Each number is 50 + 15 x the weight over its row's rms, rounded and kept within 0 to 99. Layers, rows and columns count from 0. The size before them is the row's rms in percent of the matrix's.

# v: layer 5 attention value, 512x512, rms 0.039, rows 258-310, columns 64-127
# o: layer 5 attention output (transposed), 512x512, rms 0.036, rows 258-309, columns 64-127
v258 095:48 44 53 18 11 36 47 43 59 57 56 64 54 80 55 64 46 54 45 18 58 46 27 41 73 36 61 53 67 56 73 45 51 53 65 27 69 35 50 28 57 24 58 68 16 73 50 48 66 56 54 31 28 44 47 26 42 25 43 60 50 23 59 61
o258 081:18 87 58 60 71 56 33 65 70 42 81 63 62 66 69 52 70 49 61 58 40 82 30 41 43 89 22 55 12 65 28 44 52 49 41 85 28 27 35 56 72 41 46 44 74 58 55 78 44 46 43 48 63 47 34 65 49 57 34 66 55 62 61 57
v259 096:30 22 32 38 36 35 38 45 64 47 27 61 32 67 41 34 37 38 50 51 66 65 53 43 88 26 45 65 25 54 60 71 49 44 68 54 26 43 75 57 34 50 46 46 54 13 39 47 30 48 34 67 64 51 48 64 17 05 54 63 62 38 65 30
o259 081:70 53 50 42 42 13 81 47 31 66 67 17 75 26 19 75 38 63 30 41 52 24 46 55 34 59 42 51 35 17 64 76 44 41 47 63 47 61 27 26 88 42 45 50 46 70 44 47 59 54 66 61 53 61 58 43 79 76 35 44 61 47 40 46
v260 102:57 36 22 32 48 62 70 37 32 48 39 62 36 78 73 61 56 29 52 52 77 77 46 39 64 57 57 66 56 43 69 50 65 13 42 64 54 25 53 83 43 58 76 48 50 41 58 50 56 44 01 61 56 55 64 80 49 57 51 55 53 50 73 19
o260 086:56 75 57 39 61 69 44 32 61 50 62 27 65 35 25 58 45 81 43 64 35 29 73 50 40 50 56 46 20 45 47 48 53 40 58 64 38 61 35 09 47 34 57 47 75 27 41 19 50 70 78 38 42 50 65 50 77 57 36 50 49 38 38 77
v261 102:75 44 48 33 18 55 46 58 50 68 59 45 55 71 41 58 69 72 61 27 23 28 76 35 55 51 36 75 54 60 78 74 52 64 72 60 45 73 39 64 81 34 38 43 69 31 53 39 29 33 29 59 33 39 60 55 56 39 46 19 61 23 40 38
o261 088:50 36 29 75 68 26 78 69 42 49 80 60 49 22 44 38 39 32 43 58 67 65 61 56 27 52 49 35 49 29 37 53 57 23 26 39 55 40 66 19 62 65 62 63 40 54 59 54 51 88 62 64 42 72 46 52 44 69 42 81 59 69 55 62
v262 099:55 47 41 51 49 73 56 44 31 84 48 43 45 58 51 38 62 38 23 60 36 44 59 37 50 44 39 48 56 49 67 41 67 62 60 42 45 41 62 61 50 39 51 37 61 20 63 32 32 34 54 66 65 65 60 38 35 44 46 54 65 51 59 30
o262 085:66 64 50 20 48 36 46 35 45 26 37 09 75 59 30 72 32 56 47 41 44 50 45 56 56 38 50 52 46 35 45 61 36 39 37 42 41 58 42 35 62 24 52 47 51 56 41 47 57 46 64 40 43 49 46 49 73 73 59 33 54 23 22 32
v263 098:34 57 71 43 62 50 54 58 27 65 72 77 17 38 61 58 36 51 22 43 42 48 57 62 50 36 55 52 46 65 59 19 47 35 52 30 48 35 41 52 47 35 49 59 35 73 52 64 58 36 25 51 49 51 40 16 61 55 39 46 54 36 29 19
o263 092:50 51 49 48 37 56 48 40 45 35 39 54 69 44 44 46 70 55 69 15 69 41 42 52 46 49 45 44 46 23 29 70 48 59 36 39 49 39 42 56 68 41 48 47 75 34 51 65 22 65 62 41 57 73 50 72 40 50 85 30 75 69 56 55
v264 100:63 63 43 28 32 63 17 33 58 59 61 52 43 44 74 45 73 61 36 54 47 57 44 42 35 71 69 58 67 31 49 51 52 35 53 64 42 38 23 42 51 19 52 42 26 39 48 84 70 58 48 48 68 54 54 32 50 59 38 85 60 52 72 62
o264 084:50 50 79 71 41 51 66 46 55 36 39 52 70 39 57 73 50 51 65 32 04 51 42 38 56 31 55 37 32 63 40 48 46 40 57 48 41 69 44 60 67 58 50 55 49 55 64 30 09 42 52 38 44 66 60 45 69 16 59 48 46 26 28 36
v265 091:52 60 78 64 51 53 49 53 50 63 61 25 47 46 39 58 73 60 53 44 29 23 45 79 50 60 51 43 54 74 45 31 43 70 47 00 53 56 38 50 50 51 71 69 42 61 66 47 70 48 69 46 66 43 60 42 91 63 32 78 63 44 52 32
o265 083:70 49 51 43 62 34 51 50 51 59 37 69 13 50 20 30 67 02 57 42 51 66 45 42 31 44 53 56 54 51 45 44 52 10 47 80 58 35 68 38 60 69 33 37 43 68 23 50 16 85 29 63 26 61 46 58 12 31 47 40 26 41 52 30
v266 101:64 61 54 61 59 49 21 49 25 57 46 52 44 35 53 54 61 43 55 66 52 54 80 67 32 73 35 56 62 27 25 46 40 75 50 61 72 64 70 22 50 53 39 53 69 70 57 40 59 51 77 24 46 36 53 31 33 40 45 52 65 43 28 57
o266 085:42 44 67 53 39 49 50 82 37 56 20 81 56 46 70 37 61 40 68 22 56 72 39 13 34 35 53 43 56 62 56 42 51 45 49 39 60 43 47 61 51 55 15 70 27 45 42 74 47 39 20 67 50 61 23 72 65 49 37 57 18 36 56 30
v267 096:67 51 66 39 50 34 47 63 29 48 98 39 45 83 64 52 66 60 31 45 50 61 55 61 42 49 53 42 53 68 62 57 58 57 61 48 66 65 45 59 63 57 56 81 15 60 54 37 75 58 41 53 56 36 53 14 58 67 45 42 49 61 45 29
o267 086:37 67 55 54 41 84 38 65 74 46 22 68 41 47 44 33 60 41 71 44 60 63 39 43 44 61 30 60 34 38 34 38 65 55 48 41 26 61 40 51 53 54 23 31 74 43 52 54 21 49 46 34 24 66 54 60 56 40 53 65 57 38 47 50
v268 098:50 27 53 52 49 51 27 57 64 59 36 51 57 59 44 37 35 32 46 64 47 47 53 24 89 78 52 73 37 46 64 65 40 35 60 21 31 73 52 73 50 46 56 58 61 36 48 24 16 60 31 54 35 40 39 44 33 49 62 43 58 34 66 31
o268 082:56 55 33 39 67 41 62 49 40 34 67 21 56 52 34 55 39 63 59 47 70 38 94 78 35 33 35 22 58 46 54 62 65 59 54 73 52 39 43 22 39 38 62 52 20 49 61 37 82 60 40 53 42 27 66 50 63 64 35 46 58 40 42 64
v269 114:46 54 27 60 62 38 46 46 38 55 43 68 55 44 73 45 60 29 44 35 46 67 05 62 50 49 61 75 58 39 35 56 38 68 31 46 45 69 61 88 63 35 46 40 42 70 38 52 44 49 64 41 63 53 68 52 38 60 53 74 32 75 63 39
o269 075:54 71 73 73 48 49 46 50 24 57 31 65 54 44 25 45 38 66 59 28 28 38 67 33 66 42 39 57 39 49 43 56 64 15 60 60 29 54 30 49 72 47 52 43 36 47 64 56 28 40 54 43 66 80 37 40 63 37 72 69 43 26 34 43
v270 102:54 35 53 50 43 47 37 59 59 42 77 32 63 48 47 60 58 49 64 04 39 39 36 27 51 80 52 64 55 61 60 52 63 47 42 54 48 60 51 73 51 58 99 43 29 56 51 51 61 43 52 47 49 62 50 49 26 42 61 48 65 42 29 43
o270 092:65 51 51 31 68 40 50 37 24 64 45 50 21 75 31 48 61 50 43 48 41 35 48 59 22 26 39 43 23 59 30 67 41 22 39 43 57 33 52 38 99 42 38 24 43 63 60 46 36 76 35 26 24 32 48 53 59 37 42 68 34 52 47 56
v271 094:49 51 48 65 73 58 63 61 65 52 85 07 54 42 79 48 78 58 36 65 52 55 47 43 48 71 70 50 37 55 57 23 55 61 51 16 35 51 30 68 68 28 56 28 30 33 70 45 67 60 68 60 34 69 43 42 88 71 51 88 37 39 71 58
o271 082:60 63 63 25 51 61 40 52 38 48 20 73 58 66 34 45 58 37 51 44 24 47 50 47 59 48 42 33 30 59 38 40 65 14 47 57 37 44 64 18 63 44 50 35 61 65 39 29 25 35 39 20 56 17 62 68 36 24 50 58 64 36 28 33
v272 104:31 17 50 68 67 56 38 44 46 35 63 52 34 51 11 27 38 52 70 86 59 41 47 58 54 34 50 45 49 39 39 47 37 64 46 83 46 61 71 35 47 85 60 72 55 38 59 51 72 42 78 36 52 48 43 46 48 75 49 49 65 48 50 38
o272 078:70 43 37 19 48 54 37 42 38 85 25 55 49 50 50 56 64 56 38 34 73 64 72 51 31 53 61 57 51 44 81 42 45 84 55 24 74 50 52 44 31 46 49 42 53 51 42 54 47 58 34 45 18 43 53 41 59 52 58 38 36 53 45 60
v273 088:44 52 47 51 36 49 41 27 41 47 47 62 39 52 24 23 68 63 62 79 63 37 72 46 49 64 45 46 39 46 52 68 59 57 33 73 45 69 77 33 39 68 52 21 63 56 49 63 43 75 37 41 86 62 43 42 42 62 71 36 51 53 56 57
o273 080:64 53 51 47 54 66 63 44 59 36 31 53 45 33 67 66 22 41 46 79 45 62 56 56 49 53 73 49 62 53 69 33 19 59 51 35 52 50 35 38 29 72 52 67 63 47 41 51 64 47 60 61 51 53 60 40 56 61 37 67 31 49 60 45
v274 092:53 77 20 21 35 49 57 42 50 33 54 85 58 46 69 55 64 31 59 62 67 48 38 18 47 39 48 44 62 50 54 44 70 39 55 71 27 48 43 61 39 30 37 49 39 44 56 58 41 49 38 37 25 61 21 50 42 43 41 56 24 35 40 39
o274 088:42 59 47 41 49 66 43 49 40 43 47 25 78 43 62 64 48 61 42 32 44 40 71 58 38 71 54 31 31 22 31 80 42 59 19 52 59 40 58 51 71 25 57 61 70 40 50 47 39 59 73 65 75 55 64 74 51 55 76 59 72 64 65 83
v275 105:28 41 68 43 64 54 30 39 46 35 43 49 38 45 39 50 74 54 31 42 44 36 73 36 39 57 61 65 46 32 44 46 28 64 65 28 80 54 48 44 54 60 59 71 52 46 67 56 91 42 49 47 12 34 52 41 53 50 62 67 46 69 46 65
o275 091:33 41 58 41 46 61 45 70 62 68 61 76 35 66 80 42 59 43 59 39 68 47 40 61 59 54 48 36 41 69 72 33 80 56 45 57 48 26 49 61 41 26 68 41 53 66 43 46 35 42 38 41 66 35 40 78 49 27 39 42 48 40 36 56
v276 098:45 44 52 57 51 64 37 43 53 43 58 85 49 14 43 42 73 49 46 74 64 53 51 53 26 52 47 21 51 47 32 47 50 45 52 43 16 30 44 54 32 66 45 49 62 46 37 48 61 70 66 66 46 51 49 62 60 93 58 72 61 43 63 39
o276 087:51 48 60 37 40 56 48 47 58 33 07 58 43 29 72 39 46 45 61 50 59 48 60 53 54 59 53 62 53 40 54 26 41 76 30 48 68 71 74 32 33 48 47 57 62 48 42 62 45 42 41 42 60 60 67 63 29 37 79 42 48 59 68 56
v277 097:54 50 28 67 33 66 46 38 59 44 29 31 60 62 49 41 60 45 60 44 62 64 20 28 52 37 52 39 51 48 29 52 59 52 61 69 44 52 51 56 36 39 41 38 54 31 39 66 73 43 42 47 45 53 68 62 46 43 47 37 73 52 53 81
o277 089:57 50 65 22 62 16 50 46 34 76 41 31 81 70 38 64 47 67 55 39 40 23 62 65 15 26 39 70 39 58 72 57 44 60 57 46 77 59 58 50 66 25 64 48 37 65 47 30 43 37 51 44 39 20 53 55 72 53 54 52 57 56 37 55
v278 101:64 51 19 48 38 47 52 34 53 59 55 67 48 36 45 29 44 53 54 53 44 67 52 43 52 61 67 58 29 38 42 54 67 66 55 76 43 57 41 63 29 49 33 46 44 44 60 64 21 73 89 42 57 51 23 56 49 41 47 60 44 75 59 25
o278 085:48 31 67 63 58 27 76 50 37 37 51 32 51 46 38 68 33 37 45 50 48 14 61 53 44 44 35 35 61 24 27 71 43 23 51 45 50 50 48 53 69 64 61 62 51 46 56 50 70 43 34 83 81 78 77 39 54 44 44 51 28 61 62 53
v279 103:34 66 66 48 54 52 53 63 67 55 56 61 47 50 38 31 55 47 28 49 40 48 60 80 68 60 43 61 55 61 06 51 59 43 30 32 72 84 61 61 62 96 62 54 54 66 92 55 46 39 44 44 42 39 61 79 36 30 46 55 50 49 41 63
o279 088:48 42 63 42 54 69 38 37 37 75 54 52 43 50 55 46 49 62 61 58 45 52 38 41 37 45 66 49 45 58 99 37 46 48 61 54 47 34 56 21 37 50 39 41 42 44 40 48 55 64 29 43 42 39 28 24 58 50 39 64 59 39 49 26
v280 096:39 64 51 57 46 41 78 47 46 52 40 34 46 61 57 33 37 73 53 86 64 36 68 47 61 23 65 39 55 67 52 53 72 33 37 50 37 36 68 30 25 85 42 39 44 55 62 45 58 71 59 51 36 30 38 28 69 64 46 44 43 34 43 57
o280 076:70 39 36 39 55 72 42 65 62 44 53 62 24 24 37 45 48 28 47 62 74 68 48 56 34 82 58 61 73 30 45 35 33 78 51 36 74 69 63 28 43 78 40 77 56 34 30 67 71 32 49 63 53 57 59 63 28 65 56 40 42 74 85 52
v281 102:59 48 45 66 48 62 36 42 52 50 49 61 32 39 34 39 54 45 53 50 47 68 42 53 46 36 45 56 27 73 53 58 43 57 67 51 49 46 25 63 22 32 32 48 57 43 40 35 35 45 66 42 64 44 53 38 24 06 52 19 38 22 42 53
o281 086:64 28 47 34 60 07 65 60 34 49 60 26 39 37 48 57 44 58 43 43 74 18 59 60 58 52 60 23 77 08 54 71 34 50 44 26 68 53 77 39 66 54 59 71 41 55 54 51 59 54 58 78 42 69 66 45 51 71 51 50 70 82 63 48
v282 100:23 47 55 45 47 21 58 39 26 37 57 40 69 83 48 79 50 37 43 43 29 66 48 38 44 52 44 55 54 39 62 70 10 40 65 26 48 53 69 38 45 27 51 53 41 39 31 59 64 48 35 43 33 47 40 49 64 48 54 36 49 45 43 32
o282 085:73 42 32 60 60 59 36 50 52 61 70 52 35 27 44 42 62 55 66 55 63 40 65 63 47 65 38 42 54 63 42 53 69 35 30 60 48 39 40 59 52 58 60 59 74 50 68 51 46 95 58 82 50 61 64 50 38 70 20 62 57 60 46 52
v283 115:63 31 74 55 55 69 26 43 53 26 74 33 41 22 47 67 70 61 58 61 48 29 61 22 45 56 37 51 50 49 38 58 58 67 53 68 38 29 54 63 50 54 72 48 50 18 53 67 61 72 35 51 37 51 63 73 13 42 61 61 53 62 67 69
o283 101:49 51 62 45 28 27 81 35 56 50 24 59 70 56 51 61 39 52 34 29 42 59 48 69 53 38 69 31 45 57 49 53 61 45 45 46 53 60 43 21 46 47 61 68 59 77 44 26 21 39 52 37 34 44 73 60 74 12 56 30 41 50 49 67
v284 111:33 63 43 33 47 66 60 45 73 49 52 50 43 64 48 75 64 62 36 62 47 62 52 56 35 37 55 55 63 37 32 57 68 48 44 50 71 41 48 45 45 53 41 66 54 51 49 59 82 53 58 17 28 50 43 35 26 67 41 29 38 53 57 55
o284 091:58 54 78 45 52 29 56 54 51 71 42 61 29 42 46 49 77 25 64 29 62 35 47 30 52 75 58 59 50 66 29 35 59 59 69 39 64 55 71 38 29 62 54 50 67 46 36 62 23 88 50 81 37 61 67 67 64 66 48 49 34 58 78 41
v285 091:48 57 53 40 61 57 40 25 59 69 64 58 61 73 55 59 49 60 42 23 60 57 51 30 50 71 56 51 51 29 39 34 37 50 79 52 57 25 07 52 67 47 31 47 43 43 33 48 48 43 53 61 20 40 64 67 40 70 34 22 72 40 31 34
o285 083:52 49 48 44 32 46 43 75 61 33 53 57 63 71 64 62 72 43 76 39 52 27 53 42 29 71 19 25 33 57 38 73 77 46 52 51 15 47 72 57 49 37 65 63 62 48 77 56 41 75 58 53 52 42 56 52 50 59 42 56 65 56 57 49
v286 102:65 32 58 41 23 29 47 64 50 45 59 56 40 56 32 59 64 44 61 40 55 52 53 39 75 46 56 63 51 71 59 49 44 72 45 72 56 50 60 38 51 45 38 49 43 57 43 66 36 53 76 57 67 58 72 33 34 37 27 34 45 39 61 58
o286 083:30 61 41 70 61 53 39 49 65 51 15 68 51 58 56 50 72 57 48 69 36 64 35 59 33 59 49 32 65 36 32 50 65 49 36 42 13 47 29 46 58 55 23 76 55 49 75 57 47 53 23 28 29 47 42 51 56 61 50 65 28 70 68 37
v287 110:53 47 77 69 43 41 53 67 48 56 56 58 63 17 53 50 83 54 51 66 37 56 52 55 32 53 47 68 36 68 34 45 37 69 55 53 28 51 47 42 69 29 51 77 71 44 31 33 41 51 46 52 36 45 39 50 13 61 60 48 67 27 61 58
o287 099:29 67 56 55 33 46 56 52 71 30 34 60 45 50 70 58 43 35 31 27 54 54 54 30 58 47 56 33 54 35 64 51 71 48 48 35 57 32 51 38 34 53 72 45 47 66 40 47 47 49 49 40 35 45 52 70 36 47 55 48 52 37 56 41
v288 106:76 53 63 35 57 22 38 28 52 44 54 40 47 58 61 51 66 58 25 22 56 55 26 54 53 58 52 57 47 60 76 40 48 64 63 43 67 41 53 48 75 48 39 28 20 55 38 72 39 49 49 46 53 57 58 64 33 51 50 74 45 56 44 43
o288 082:45 89 50 55 52 54 54 83 62 40 70 75 72 75 50 49 63 47 64 49 10 74 54 34 67 65 29 43 19 77 12 56 51 31 36 64 00 39 41 49 66 29 45 52 63 51 56 63 15 47 37 51 51 61 37 48 60 38 37 67 73 46 47 65
v289 107:40 32 41 58 37 62 48 76 53 49 40 38 42 71 46 44 32 52 74 63 63 34 39 57 68 42 36 42 25 39 61 47 56 73 38 58 44 64 39 33 57 53 29 71 69 71 43 52 43 68 45 40 56 44 40 76 40 24 49 40 65 39 65 57
o289 094:20 65 67 35 57 39 56 62 46 63 55 66 44 53 44 67 46 48 33 64 46 70 38 46 48 80 36 58 42 30 45 45 51 37 66 55 57 33 65 51 19 23 64 41 27 48 34 51 80 43 60 76 52 34 64 50 53 90 47 76 52 52 80 57
v290 096:60 84 71 55 51 52 58 45 39 55 55 57 61 61 56 75 59 55 42 32 24 49 28 64 42 51 54 53 69 47 55 57 42 56 60 18 49 62 39 58 55 25 66 70 58 53 40 60 67 22 67 34 46 54 48 25 54 47 44 71 78 56 45 42
o290 085:53 36 56 42 50 51 24 34 36 59 53 42 55 49 21 58 71 41 84 21 48 54 48 46 51 37 25 33 34 53 37 63 53 39 48 84 41 37 55 61 81 49 49 30 38 53 56 42 24 67 51 54 45 43 54 56 57 30 41 56 29 40 31 53
v291 097:71 33 24 46 63 46 67 55 40 49 27 60 50 47 63 37 49 39 41 77 61 48 43 49 51 43 51 21 59 33 67 75 43 37 61 66 31 47 68 24 39 55 58 54 42 47 48 67 28 67 53 47 54 55 53 77 40 60 41 49 38 59 99 43
o291 081:42 65 46 55 64 72 36 11 88 35 67 35 54 49 61 64 43 59 28 54 67 49 88 61 53 73 48 59 34 40 56 34 62 60 39 57 54 40 33 51 33 32 53 46 72 36 55 25 68 50 64 54 39 64 37 26 41 75 58 15 75 55 49 65
v292 099:40 62 36 38 52 60 71 51 51 73 54 33 61 54 13 41 48 51 69 40 42 50 55 54 58 56 64 49 59 53 46 56 42 58 57 71 78 60 75 34 27 78 32 45 77 60 57 45 67 49 40 65 36 50 73 51 37 27 69 33 40 50 43 37
o292 075:63 30 37 38 64 47 46 81 41 49 53 41 38 47 60 32 52 49 46 49 76 45 70 66 14 49 62 57 60 59 77 49 52 57 64 31 61 34 76 39 62 54 59 54 39 51 53 73 54 61 48 41 29 24 19 43 38 85 32 60 57 45 59 47
v293 094:61 53 37 72 62 30 44 38 37 32 11 72 38 78 35 58 35 42 72 46 80 47 57 55 41 40 46 56 55 51 41 72 53 44 27 76 61 61 74 49 28 87 55 77 84 50 54 39 44 25 56 49 58 53 60 28 49 44 45 12 47 68 51 43
o293 083:48 29 32 57 58 57 44 47 42 58 58 41 45 25 38 34 35 58 56 69 55 49 56 51 37 51 59 53 70 43 76 48 42 66 66 45 78 62 45 49 21 56 48 50 27 49 50 54 79 59 55 56 48 50 48 39 59 79 54 62 20 50 38 67
v294 101:43 50 40 17 20 34 69 67 58 56 34 37 46 66 56 19 46 55 58 46 80 43 43 52 70 40 54 64 43 25 60 44 69 28 47 37 43 76 61 56 31 74 87 65 47 51 60 32 67 69 43 22 50 46 33 60 41 35 50 57 28 48 45 15
o294 092:44 76 51 22 83 67 54 38 40 59 84 47 56 41 31 59 42 48 46 57 55 49 43 54 59 68 43 40 27 61 44 44 39 72 58 95 78 31 55 30 36 31 21 43 71 58 41 56 41 64 60 72 76 69 79 43 32 62 35 63 49 61 79 74
v295 109:41 48 47 76 50 45 50 63 37 62 54 60 39 42 41 52 62 53 73 51 44 24 61 33 13 37 78 49 44 63 62 75 53 58 15 68 40 64 37 43 52 26 50 47 82 45 37 64 34 76 66 59 69 60 53 55 80 75 55 83 38 66 74 64
o295 084:48 53 43 55 53 61 50 46 55 47 22 39 67 64 51 42 31 45 27 63 40 60 67 52 67 21 38 52 78 72 57 20 52 37 60 38 49 43 49 49 46 53 37 46 33 65 50 40 51 20 27 28 30 45 48 21 36 30 65 34 65 32 25 51
v296 108:85 14 66 41 52 62 83 47 60 66 26 41 38 72 43 49 13 54 60 51 29 48 48 59 51 37 54 39 68 72 38 38 63 47 16 73 63 42 55 82 42 67 56 43 51 51 41 51 42 36 41 47 33 43 70 54 24 80 33 43 54 57 45 37
o296 089:57 74 40 49 66 53 29 57 59 52 81 41 44 34 34 27 57 65 37 56 81 73 38 32 56 35 41 76 57 64 55 43 44 57 99 24 57 73 37 26 40 61 48 32 43 55 45 57 58 38 68 29 30 41 31 19 70 55 79 29 75 43 35 53
v297 110:65 34 42 35 61 65 65 57 46 57 39 33 35 76 47 37 39 57 31 62 60 55 53 67 40 44 52 54 63 57 54 42 56 81 61 69 50 31 58 63 57 31 47 49 38 41 54 12 43 68 01 34 52 51 49 67 40 41 50 75 62 39 73 54
o297 098:32 63 64 79 58 73 79 39 65 43 73 56 58 23 42 71 25 46 32 61 52 50 50 50 73 37 62 37 45 52 68 60 65 24 34 59 48 75 27 50 54 65 67 43 69 18 40 59 62 52 66 51 54 60 56 54 69 27 67 39 53 42 31 49
v298 095:28 37 45 42 48 46 51 49 65 44 45 36 66 29 58 59 70 44 40 68 42 40 44 40 37 14 68 32 45 34 58 46 50 48 61 67 11 70 70 57 51 55 38 32 32 30 38 55 71 60 79 54 06 56 45 60 90 75 33 82 47 50 55 39
o298 088:62 79 43 32 48 42 38 49 35 45 29 63 56 63 53 46 58 49 47 24 49 50 59 54 55 66 45 45 59 54 25 52 50 57 37 22 63 36 58 65 31 41 51 60 66 69 48 42 11 44 39 41 59 28 78 54 39 33 96 30 72 55 43 70
v299 096:39 50 22 69 59 19 67 35 68 25 18 23 78 94 50 42 19 34 47 65 59 57 34 52 80 55 36 35 42 45 63 65 60 36 34 71 56 69 43 45 24 44 67 55 48 52 34 34 32 64 14 43 73 50 60 12 50 33 49 19 37 85 64 49
o299 083:58 59 40 47 59 68 56 62 38 76 78 41 36 28 15 47 50 61 59 81 42 40 67 46 50 58 62 76 37 61 43 58 40 57 62 49 55 60 44 58 64 66 51 52 51 37 65 38 74 31 71 63 46 36 44 72 78 54 37 86 26 50 32 57
v300 097:61 41 39 28 50 62 07 51 44 47 40 56 51 39 57 65 36 52 45 76 61 50 60 45 23 32 55 31 51 49 43 50 40 56 65 38 63 18 40 38 42 49 19 67 65 38 56 20 74 56 48 75 53 47 58 58 41 50 69 64 58 57 60 67
o300 088:16 48 58 74 20 53 82 44 74 24 42 63 46 50 65 44 64 51 63 30 65 58 46 65 61 52 18 68 52 61 47 60 52 55 43 63 56 69 57 65 42 33 75 53 64 66 40 72 43 38 71 47 54 46 38 60 59 29 61 23 56 41 51 40
v301 106:36 41 34 38 45 48 60 30 35 54 55 48 54 47 50 32 42 32 64 42 51 69 53 56 45 81 66 49 21 40 85 54 50 46 37 43 52 53 56 63 56 65 54 75 50 53 63 53 38 55 18 44 51 67 54 54 67 51 54 41 32 85 66 32
o301 090:42 59 47 54 76 64 46 31 43 52 58 40 36 52 13 61 33 90 51 58 69 24 66 76 47 39 36 50 60 38 50 35 69 41 51 77 42 46 47 50 49 29 66 12 80 51 55 59 42 70 86 42 72 37 54 24 40 55 57 63 81 33 32 50
v302 090:41 59 62 76 40 21 60 30 72 59 37 50 67 77 51 37 34 72 61 33 57 46 38 81 61 49 34 61 53 77 47 43 71 51 28 37 22 56 49 38 37 55 60 51 47 66 70 52 51 27 72 54 73 62 49 60 79 51 28 19 48 26 39 33
o302 088:63 38 53 51 64 49 47 69 48 66 51 49 29 41 41 23 58 24 53 81 49 58 31 40 43 41 62 64 50 47 42 29 29 43 79 39 64 59 58 42 45 85 36 59 42 46 30 38 37 55 49 56 32 61 54 44 28 64 33 72 23 63 59 43
v303 097:61 52 24 54 62 50 39 67 28 18 35 54 51 28 52 48 58 41 58 78 72 56 59 32 47 20 42 37 63 29 44 26 36 56 76 32 51 15 42 41 15 47 44 36 46 59 54 61 51 43 50 39 40 51 47 83 23 41 57 24 44 15 62 58
o303 084:35 50 52 35 50 54 24 56 80 47 60 60 75 52 74 79 50 46 33 40 40 51 82 61 50 68 72 41 40 58 77 63 47 68 30 70 25 36 51 48 56 33 41 86 66 47 63 32 55 57 37 57 62 38 38 51 66 53 19 40 59 72 52 81
v304 100:59 76 35 23 45 40 56 73 56 65 61 53 48 50 51 35 48 60 34 31 47 41 64 55 55 58 51 50 55 42 60 39 71 62 59 13 22 33 60 53 46 44 35 47 37 52 53 77 78 53 37 31 47 50 70 40 48 58 37 47 69 45 79 59
o304 094:54 31 52 74 49 66 54 25 45 41 55 52 46 33 30 58 64 26 47 58 49 32 18 59 41 33 62 45 59 53 58 40 56 34 25 80 28 69 34 53 51 58 70 57 57 50 48 30 45 75 40 87 65 73 31 33 40 68 39 59 41 86 54 39
v305 102:35 53 18 30 37 47 45 41 61 42 26 43 27 54 56 45 81 28 26 48 70 47 47 34 41 21 57 37 67 43 51 29 50 15 32 28 46 43 39 46 40 62 38 47 26 43 51 71 66 53 55 44 38 38 30 47 60 76 39 58 42 35 37 57
o305 090:60 51 60 60 35 75 45 67 40 45 49 71 65 39 62 64 42 64 79 40 35 47 50 48 33 93 55 52 25 44 29 68 25 57 43 48 45 56 57 62 67 30 41 65 54 55 66 57 34 47 51 63 85 55 66 55 49 40 64 69 78 75 54 54
v306 098:17 28 45 69 27 44 19 60 51 42 42 49 75 42 32 74 56 43 59 29 60 63 61 56 54 50 39 77 49 56 52 67 47 61 58 17 32 46 53 42 44 52 59 49 46 63 71 37 42 38 87 51 75 66 56 30 41 23 45 73 58 53 42 57
o306 082:65 50 69 54 46 17 46 48 22 58 38 68 29 64 34 28 60 37 37 45 27 52 38 50 63 28 54 50 54 69 35 48 37 29 34 66 47 50 33 78 80 73 29 56 41 66 30 54 44 64 19 49 37 50 45 57 47 52 36 60 16 39 26 22
v307 102:71 42 57 42 50 41 47 67 42 58 64 56 47 59 32 26 42 52 33 40 33 61 35 44 65 61 61 39 47 43 62 46 39 25 79 66 58 84 17 46 59 42 33 74 22 42 55 46 41 40 33 56 27 44 34 43 67 51 69 32 28 37 60 20
o307 090:26 67 41 39 80 63 45 39 52 64 59 38 56 79 61 52 50 64 64 58 76 28 70 72 42 65 34 56 25 48 38 32 52 68 38 51 54 33 70 53 55 55 67 22 60 30 75 47 53 86 49 27 54 30 39 57 43 30 33 67 80 72 50 59
v308 102:42 49 43 30 39 50 50 45 48 52 44 32 54 47 63 58 42 38 52 20 43 56 37 52 66 38 59 51 55 38 60 57 34 64 58 15 60 74 50 45 46 41 70 54 40 31 69 80 70 31 70 15 46 50 62 55 42 44 43 50 59 74 48 21
o308 086:53 49 67 73 62 32 34 51 43 78 61 67 63 41 26 45 70 60 51 55 46 41 76 53 33 57 21 68 21 69 42 51 50 20 30 85 54 47 25 73 67 33 62 39 31 84 71 31 41 97 42 66 57 59 50 43 62 48 50 71 29 29 54 65
v309 103:63 59 49 57 86 29 69 47 44 40 50 82 26 73 54 60 37 49 42 48 67 52 25 33 68 47 40 47 63 57 60 47 70 40 60 34 31 46 44 55 42 77 40 63 39 59 58 57 25 39 31 44 39 54 56 24 71 71 39 49 24 62 38 30
o309 089:43 42 32 44 43 80 36 24 51 44 61 42 43 28 37 35 51 53 52 56 44 54 41 51 30 89 63 46 40 16 36 56 40 58 27 37 46 67 56 34 39 41 33 38 41 16 51 65 60 60 71 55 55 52 56 63 51 68 68 52 64 60 63 89
v310 104:50 52 45 39 49 72 48 48 70 66 54 58 38 75 34 54 45 41 62 47 52 51 26 40 48 38 35 44 50 50 51 54 65 57 81 80 36 53 28 71 30 51 37 31 32 53 48 80 58 41 44 47 28 57 51 50 79 42 55 39 63 27 27 68